Weights of a small transformer language model.
Training: a variant of Muon for these matrices, 441M tokens, 14169 steps.
Each number is 500 + 25 x the weight over its row's rms, rounded and kept within 0 to 999. Layers, rows and columns count from 0. Numbers have three digits each. The size before them is the row's rms in percent of the matrix's.

# layer 2 attention output, 128x256, rms 0.2, rows 0-99, columns 128-191
101:515508478575504457530516536523498514544527505515495529462493448526498527510509519494510504463506486490500500522492490457546454446529522481490471463483563511492436547497499548504493490533548501
104:471501542520520497497482518450507476512533504530517480477493483549510523537547565531477481544488510466492505490525442448474483534503459493503513503464459502534452514467522490484531476514515488
086:493502495529503555506517491522500486494536467464482514503519498501473539542509509554529494487492538487481509475508535495482435474550501514522477528486492490492492492408521504495470531460494479
099:478518551460505506485503526497471557499513528535535481489513507491526470518501516483479474479499493526527491463529551459517470471526529547574467539475514502497520474492506528545550507461530513
111:476551503519513519487521537540503490475474495471498488518532480488537524555458521527456473460544517477491517479444502453496480512487441494511536509470513519447529488474481494507512519500506473
117:495514442513514498519500492484507518480479516533504522522479514478529514532518491492487475507509545496475501455514459512544456479541528482520497461545517580491506531517497509443421474485485496
105:489499508508499520508489500538464464504502474516507504487492497506491490564507519542520536489471509474493526487523503493512482545543519465527550445506488490446490480523489512427504530518515501
093:472478526498500552450483501464478507515480516484497541466489446526501475496448500474477548518516492507464486539456534506521510475538470526465475538491460507461518509544501490540530481493524518
098:496523482522489501487526488519494561529518490502505542471524526462500522531481489519451502503516532487529570510460489496414498456554516499519500484566518483486484450509484489518488473525495503
108:485518462562498474495479503472576473524558494521525488461481461526495493510503486494471491477526479488519512527472456467463515473552552529480544494459489478540564529488479523492551491514538496
094:504472443536512499468468528474508543497507505500516476467493510474545543490540507535502566550503545542496512562498483491494518454523536504491500481511516487413485529521503469509472475504522528
094:487486532488476476457498516503489522495502494489545487501528521516508483485504520532525516527489489493510457477538510495457492455492511529442467468488531536508520533533498473515504503454520509
118:520477459492519470471532479484484526547479509506492499459482505483495463496505500471493487522524557520502525486476465508470488473526539536507492500526502527454489486533506565499520481528548536
100:543521477485496470501526462464482548468478486468500490491548547537434555505535496526529506525506450534503513478471512434458491501500513512451451458521491501551512514491500479481519472496443522
106:503537499532551493483485513476506472482499514489506534494509503501507561516509519489473530527508544503524476504508512548469529471523457509532486468466483485474475481474494510535557487527456543
092:491464521509497483512526504502535484504494483526516506491513496480479449492456554517519481487512490442531525531493459443492543486503522481516517547445470526509527501466502494474480525520504456
102:497520466510510473480520475477517507513518490483462478551509477543496527503515522500497471501480507514509508498456488524476548463475466495485476464484516460491531481450446507523517498489502463
119:490490527512493503534505455530505494476533453509484506551486500488513465471456489540499457473511492446504483544523514503525515513476497507489539499495509509481499497516516492540528474515513495
098:499485491508496501486477440491480528492513445483463473517481516500486523504523523515488511533503478512503489477513468470499514475514518459442459480547525493531484512509519504477503469471521508
098:515501538499525538485467527504500528488466531490481489510429497487512495525450508486505525470483437522563535526537497500531503504465541505502520517515497559529498547511505513510498514506537478
115:468464486535476474481511484491484527519476535491479499483467493460513504461514527495494480517517505509565538546477538538514528489467486524480468506431507516457455517454490505559514468523511525
109:509502489505492509518541493460520503490506506449533471520498504517503498481504447496491505530535530519512465500489486504461502492498471454498508465508461523507464510523459481539491545500489451
096:502475496433526466526505468485483485510494506483497512520499475524525483465507524420483486494500497555504480459486545441479561450494467470537488494506507508465513517465542522495528495470513532
104:481492483529516476485475492491503519503562468518503504461520481517468505512503506515474459511506470498503468450469460475493458555540525494485469478465473450495581508443488484492489517482517516
104:508506498503484530482480490488495513507521525480492467482493510485518500500516510476499546494504498481519514486456526474460497520495465504497464482537523498501479452482465499527556531536492479
100:493481470531479508518483508514522557500526528510525474480491501470524468505503472526508515502498479559569570514521539501528478500522485528518513505469476493509476500485504453502509519468470495
098:511513541514486509480502459490513474498542491542533500495525492567485528513478471536516468494520497472502432457451490501525455499512525475499516496499534461459538499530519466470515529444457542
091:492481507455478509510499506477478534501486546514483501495499496525490489495504505517544501514463439491499476501521484475477550468471509483469523550493521475511444548470476509491463475508511462
094:485493506499502490486504464516483523478485495499463483510478500506539546494490529491489491493502476544476504526522487554549508491500511560450481519493496514570524517502482491533459531500495465
096:516510493473456482523510499481511483514494462498474505510476525451491506487479506520509540478479484515547507503474498492478522514499463509433453483568466512489510505511513502500476524520435506
106:452492466473514520522465493527507536493475536516556512481498449453495529484464456490463513495510524532445469513492511506510555517550489522545446496513542490445447560512545519546494494502460517
096:501485502465492530516557491497516504502503521455548476504457438545465513509515430496486494525514480477565460537494480490425487501464487557492530497533518495426517504524513516446513545462512512
094:475487475500511533494535472496506528475517505515516467479488501454480551521504478484491493523475467515480495508521535465500442467511477514522549532568509500486514478516508495524497529505478462
103:509499503506470525505464531522455462505507493511519536505484516487504476504458483492493477481511472529513489534497517486517451492483473498501498495488466548500531496515498499484446511489527507
100:523496487493531489542531494502509511489503523505489494480503485435485496483505507494516507480520510514478499491536515471550568501509466506527435577499481506480463509475469518487496503483479549
083:531511514480417502466464452507488514509474446503507491522486506496552489494529496475525482511446490515485483450508496471468499516504517502513444485529487491525555542456534511456487475511520513
088:564521510488515538530487522462482522523508466536472483532471510496498529517485487517506501503492501487476524476537502524516485504514544453498480518497522527446523433507512515483499507488534513
093:519477518514522522512504506496529468483456501489495528535508528465463537510527505539519536453507520478444546501519515556533534518512456504504468473527481507538451495567460514499433473558504505
089:559547478479482527507464491512497485491476498496482500507478496519473556461534496468512526465502524473481491475462574473496515531499478553504490426515517474462487485457493508556554489439478464
111:519514521472527504514527508513485509522513513505510551495525506495516525495483462463492506462524531513489510477539482510517475484523467522506461459501527515487490489533496511507468504523487493
093:496505528480516507480488521523492444524514498460496483511531540532449452498520522483468490504499478480559451488537492512484472518494530438499575499480509515516470475506498496409552500449523549
095:501477486539505493492496470512520488529490477478477527516500471463526540492466490511553469516504526463501524491454513465486522483507508468459475496532471502431460551468519458487539490488489508
101:516495483534505464487491493468535464537515467482503478518499499483513481501517487516513519492492539464519542506437497513463504500519512502484463482496483440450484544467509471518574465501491514
105:478507518472466529506523529493525488468497502542514480545505444510529527463513467506514476501516516413485545464462530505490450494490550525462512485505479528482516520449525530457425504487521514
108:489510479471480467515495521524520487488515485488535530520484482529522492445508506494462466452491504472545452506461516517508568536476501446518498510483502448519493510483516497465492489503533487
101:486490458516517491516488464498540543489500524554515513460498495507550496459491489501488490472517488547519506464490484505457512500482524497496494485558481531512532505536515442478484503547470514
080:517485500488489499477518476494484514537516489513503512489531522505524502520484497528510453469481494523531494545519479533508514464539484473574466523521447476566516475467458462507476474518524439
098:502504470519527490502476520487509519510486499466522513529494507481516490476540469541530461513534491515481516535500439495494499519472500468517511455538528484445505488440494484477510447492493539
092:548478480513435550524492516513510508526489490481476482560501479466517466488450506476488498475537489474521570504502516467485468487500484529458473524476490490545500465466469461502470453540507503
093:487448575514487525479478545525482467498468479535467520522483513499522480525484542533530486539478507485461487536521484562494487485486546466509519484525523477456491535475433468510494481486491492
092:499484509537511495494491476497524510491522491478535476503521518485491503520500507513495475500538509470512499495453453473530550466504483480505451496523529419483507509454492498466566474480539503
091:542548471505529465520525498514541476542498460483522479486485500531505480492505471486510499504543442509496526522502511465497496497558476506487548514473497530498547477519506471444518482496542512
096:498474513517464502482510449482513560496485555549447450500467503493519534525496512504493475533512472532510540513491544513536524488530522479448460485507519514522460463496578558508511484512487531
117:513483525494469520495485496570494467485512503469506539490476453492484506496469475490496514453510445491538456535458492493508525536506493517506533463479487460473535500472499490504556461526503505
121:503485494496495494539517475502466487479470509469508492498498450521512514501531495479488485526441464489549466520496508509503457500450446544500533558490497531540479516485488526533485567504502476
092:530476512512529507482518466466488516518497518504505494493511515506469464463481497488477498497499513523491513455543472540539508491466553531544499513553490514432471500516511501468535487502516512
087:494539467454445461540541504472491459467497535505553488507531452514517535503528447522493477517448468500565470475495524471531499478503533476505517500416503442531530475463487504493453525476475478
101:476542492506453534511496524488493510486492566539496532541505513480477542527534473540483524556428517470503562482513502545467463449504467482515476475533488533519511531482508470451469514470539543
106:494484524511562529511524519500502484537479464503464528503490505474496456518511530510521521522529522492515538456544469472521512528467507483494482530468497533486525502513481527525504506510526532
094:544493436511508516544503519551520510477463516504533548486473444496501538524469461500479511503481542492476490533464466544513534481504543580473525476478486486510450473548482507498524507496470511
108:496550473496499465525491559464504518532524520547530509512503520476479476489514473504518520492513491448545521474510480425453480494467504497554501565449527492503465546470492455518466486498498510
111:485506494508484474550493542490485504516508523499530504477493495497490478528527455521465481513438500486562507478447500500452502539464500484541477519554470476486499476518495465525502469496492506
090:496493525507498510468476501517481504466479482521520471502480499505534473502518534489509539504513501516488515482530445511521536551521463500474503521433500521536490506516482508510551516489474526
109:491507499476530514489483522502511485505506494522511525498498503512511504518538509501486544524505541494507503417498450475473485441498522445480492474498471485482503488509570463472538451523539524
098:494474469474474483485513509495473507537526498520499504482515499505538525497490516455460516531515486490500488483497441479499500478515553542482475510468497464501466532500475453482533501489519492
099:516512496493478509505532502508465469467549498487521528521528462479476555560485492493518509497488498552503547502498505465478514509533477489506483475480522471482538536532485508517479504486507480
105:490507509534503445473479498510490482517553472502520484486501520497510503526511553511501502527513470518527506506523486503502473536474483516478550546455566503503420511519575517552477485483489478
103:509503502518501524501504532530490480532506534493517487493496485481466531502511491493482547522486534512494446508464489455536491490525512527532470509494494500525452514508483500494472515474511510
096:492472476502504514472475476479475507496504511487502499463520525476502491512517549500501538558500506507477476513506472431482483488573484488519530489534512534511463510550536546476511489516487523
101:444475520485524501493511478486487476448500504484541520443542495556513512494501482466485494490497524491457445517481514562466484455541516491492489536531465519515494458504576549501470492521524508
095:481489521535508482491492523481473514477506477493489492467479459504491522561522530534520507492514505550518535495492492480554523516530481526513539452439574547481483496509476438526519498531509486
097:512493490501541492496426506430508509500504511512469488479452509480491530490505498521487529510466536508482536507529466502514491492497536522483502488539483459502514455513494487476482449472523539
098:486464484483490472480474490520546524469543493513506519516456479508499502537505446493466497503501495510603444510477493488471497474488490487469525509490525469481478493503541524486504478484527566
106:526471508509485494476491499477493520464523504472482509515517503517490476479465501490528507443521506482468495521486540469500517526482487475552539479518514461537555540469475501495478488462457536
120:539487474518485473467522486458538490525533496512456482552524507520485516520549503539490479552448491516504501487467501487512468482522526464444531488484470532488560533473473490497475420480493518
088:487537491445556518450519511525468492501508500510509483510493533497475560519568461529555537510492507480457501488533513561493505511480489502475473496547508515537497442465489525487492501446540525
109:548479534510457518510472499578501528487489474556536543522545470495519502474477516502544492474521466543492545528497513491503489518505503514482524501543559494473479485440488529481454462486517498
096:478500522485515490498522491484507523497481525537479480502513498500477450452531478512521520496501477494474469518539546468484543493513533553526491480494493518529558501502518476518502456524470470
098:525527467502501531512551478531496505486510447481517500480513483520470479505452479531530483473488517511491505503575461492469453508514515494483517548474464474522549460460511501468472534530503504
101:494494470533531490531512480472530517559516452494520500486498469494480498457499495486466480492525577501476528521490462495488534514525464491500495499474534485485495439434533527538526521525525523
092:460519486491528468517520538546501485488525513516522571497504475506511512530502479478491473491492522492519527508515529476516524471499428494500549465504567532521496546502520512489474506512521505
090:530518497471535466442528485484483486496509475448499503532495512485513533515523542492537525504490483534483542483471499531470492492508519487537482483544487495443514465502545519461472525456507516
107:456530498508501478520494526470491469512512510524494475468522499516512467492510465500443515467508473493558482468514549468489562522502462493526494515469430476507522523500489457503521536462509487
102:458497458472530531519487519527497489482475497495521493486495521473487478509493479502498483474528513458475477531476517524479495478436481490526552536522502567504459480559547484510485497537474464
097:475505491523519487518482519492492450484466517453465451527469509522520513501505534498495521485515482464530485517481454499522508545489509536507497536414466499521500496536486439488473485470520498
093:482472520463508498482475519491488542502486552510509499497442505498508497513516499517495488524514484509527523515520506549514503491531539523512505465505485457468498524531512519509568462496474481
100:516528441530476482496507503556486511534486490479481532463483514484511501518491511487513499515514496529501519548447496455521481518520462566540493488481524499497438452508549549536564487517505505
092:520502496488487473474510470467482504519519503499484503526523537523457546536494518515517484504495491480463547513510488539510488540541494515505467514515516493529476477505560511518502476515504518
092:522480529501494490462484500507497509480500536514528525500496500497512488537495459531532511510480465510526538488543469502509486462508519462538493501505544508457556451498505472535454489507504548
094:548473496527498500461473497509504463526531504521452509484523505460528490540498516495515486460487435499493524502473480523471490516505528540516522508456476486519482569559448497455495513511527491
098:473498496512492502525443507490531489520511515483483504520471547512476512513502506511443497477484497439561482499468466512517520483504535499485549465506501547476572458438429512516501514509485528
104:494511505503459549505537465529479439519528510476522467525489451488502497480495495492519466439549477429481487523496513531450489486505486488509490486495535463471471476518475535559526521533484517
105:461523503544546519472508462495491499498471490504460498508543527511485503505504498513506506498499481495478514502546504562532469470468494478499515497507538549518492478496490553515447488485538496
095:508482529554505514490488520506478519516525482503462486538546529474500509485491532482506537461538534520480490516531540489476502537471458550493464493498529499524474527526528472527444504506467440
089:453516493445527470506498516507523494505495510533502516541483517473555456452551518510510498475508517534519513461476488481459544545466468484461472500468481521465506493482515496478437493464481490
099:505535499486489481485495506516504522494454533484532496508500517461524533497492526493507479523482519489470502506492493492490468490501481527510511543534530508557478482517532528525499467476513490
097:530494545546547503467506545488506461497553497482477490504524444539515472490530527518464498444495515482511477501495489532495507514514496519479508487480472510524562539464525503498484508501532443
092:500519510523522436511481542492500515501510503533555515498525506516561468515529514477535482510520467499508514502520470486530561564495515494477524511485522490485501491500492500506472489527450496
093:460504505444483541495515502504517500506467481523479505528477518520486473483538499469469493514488500484489533460443547532514522483509506487520504486491435474488513464452554500494495461551553510
103:502461531513466552469503449524460476533500523495544517506464471506463488513468492434477465513524482483536437522524541507528472491520518552497499502499501484481471504536529485555548535498489504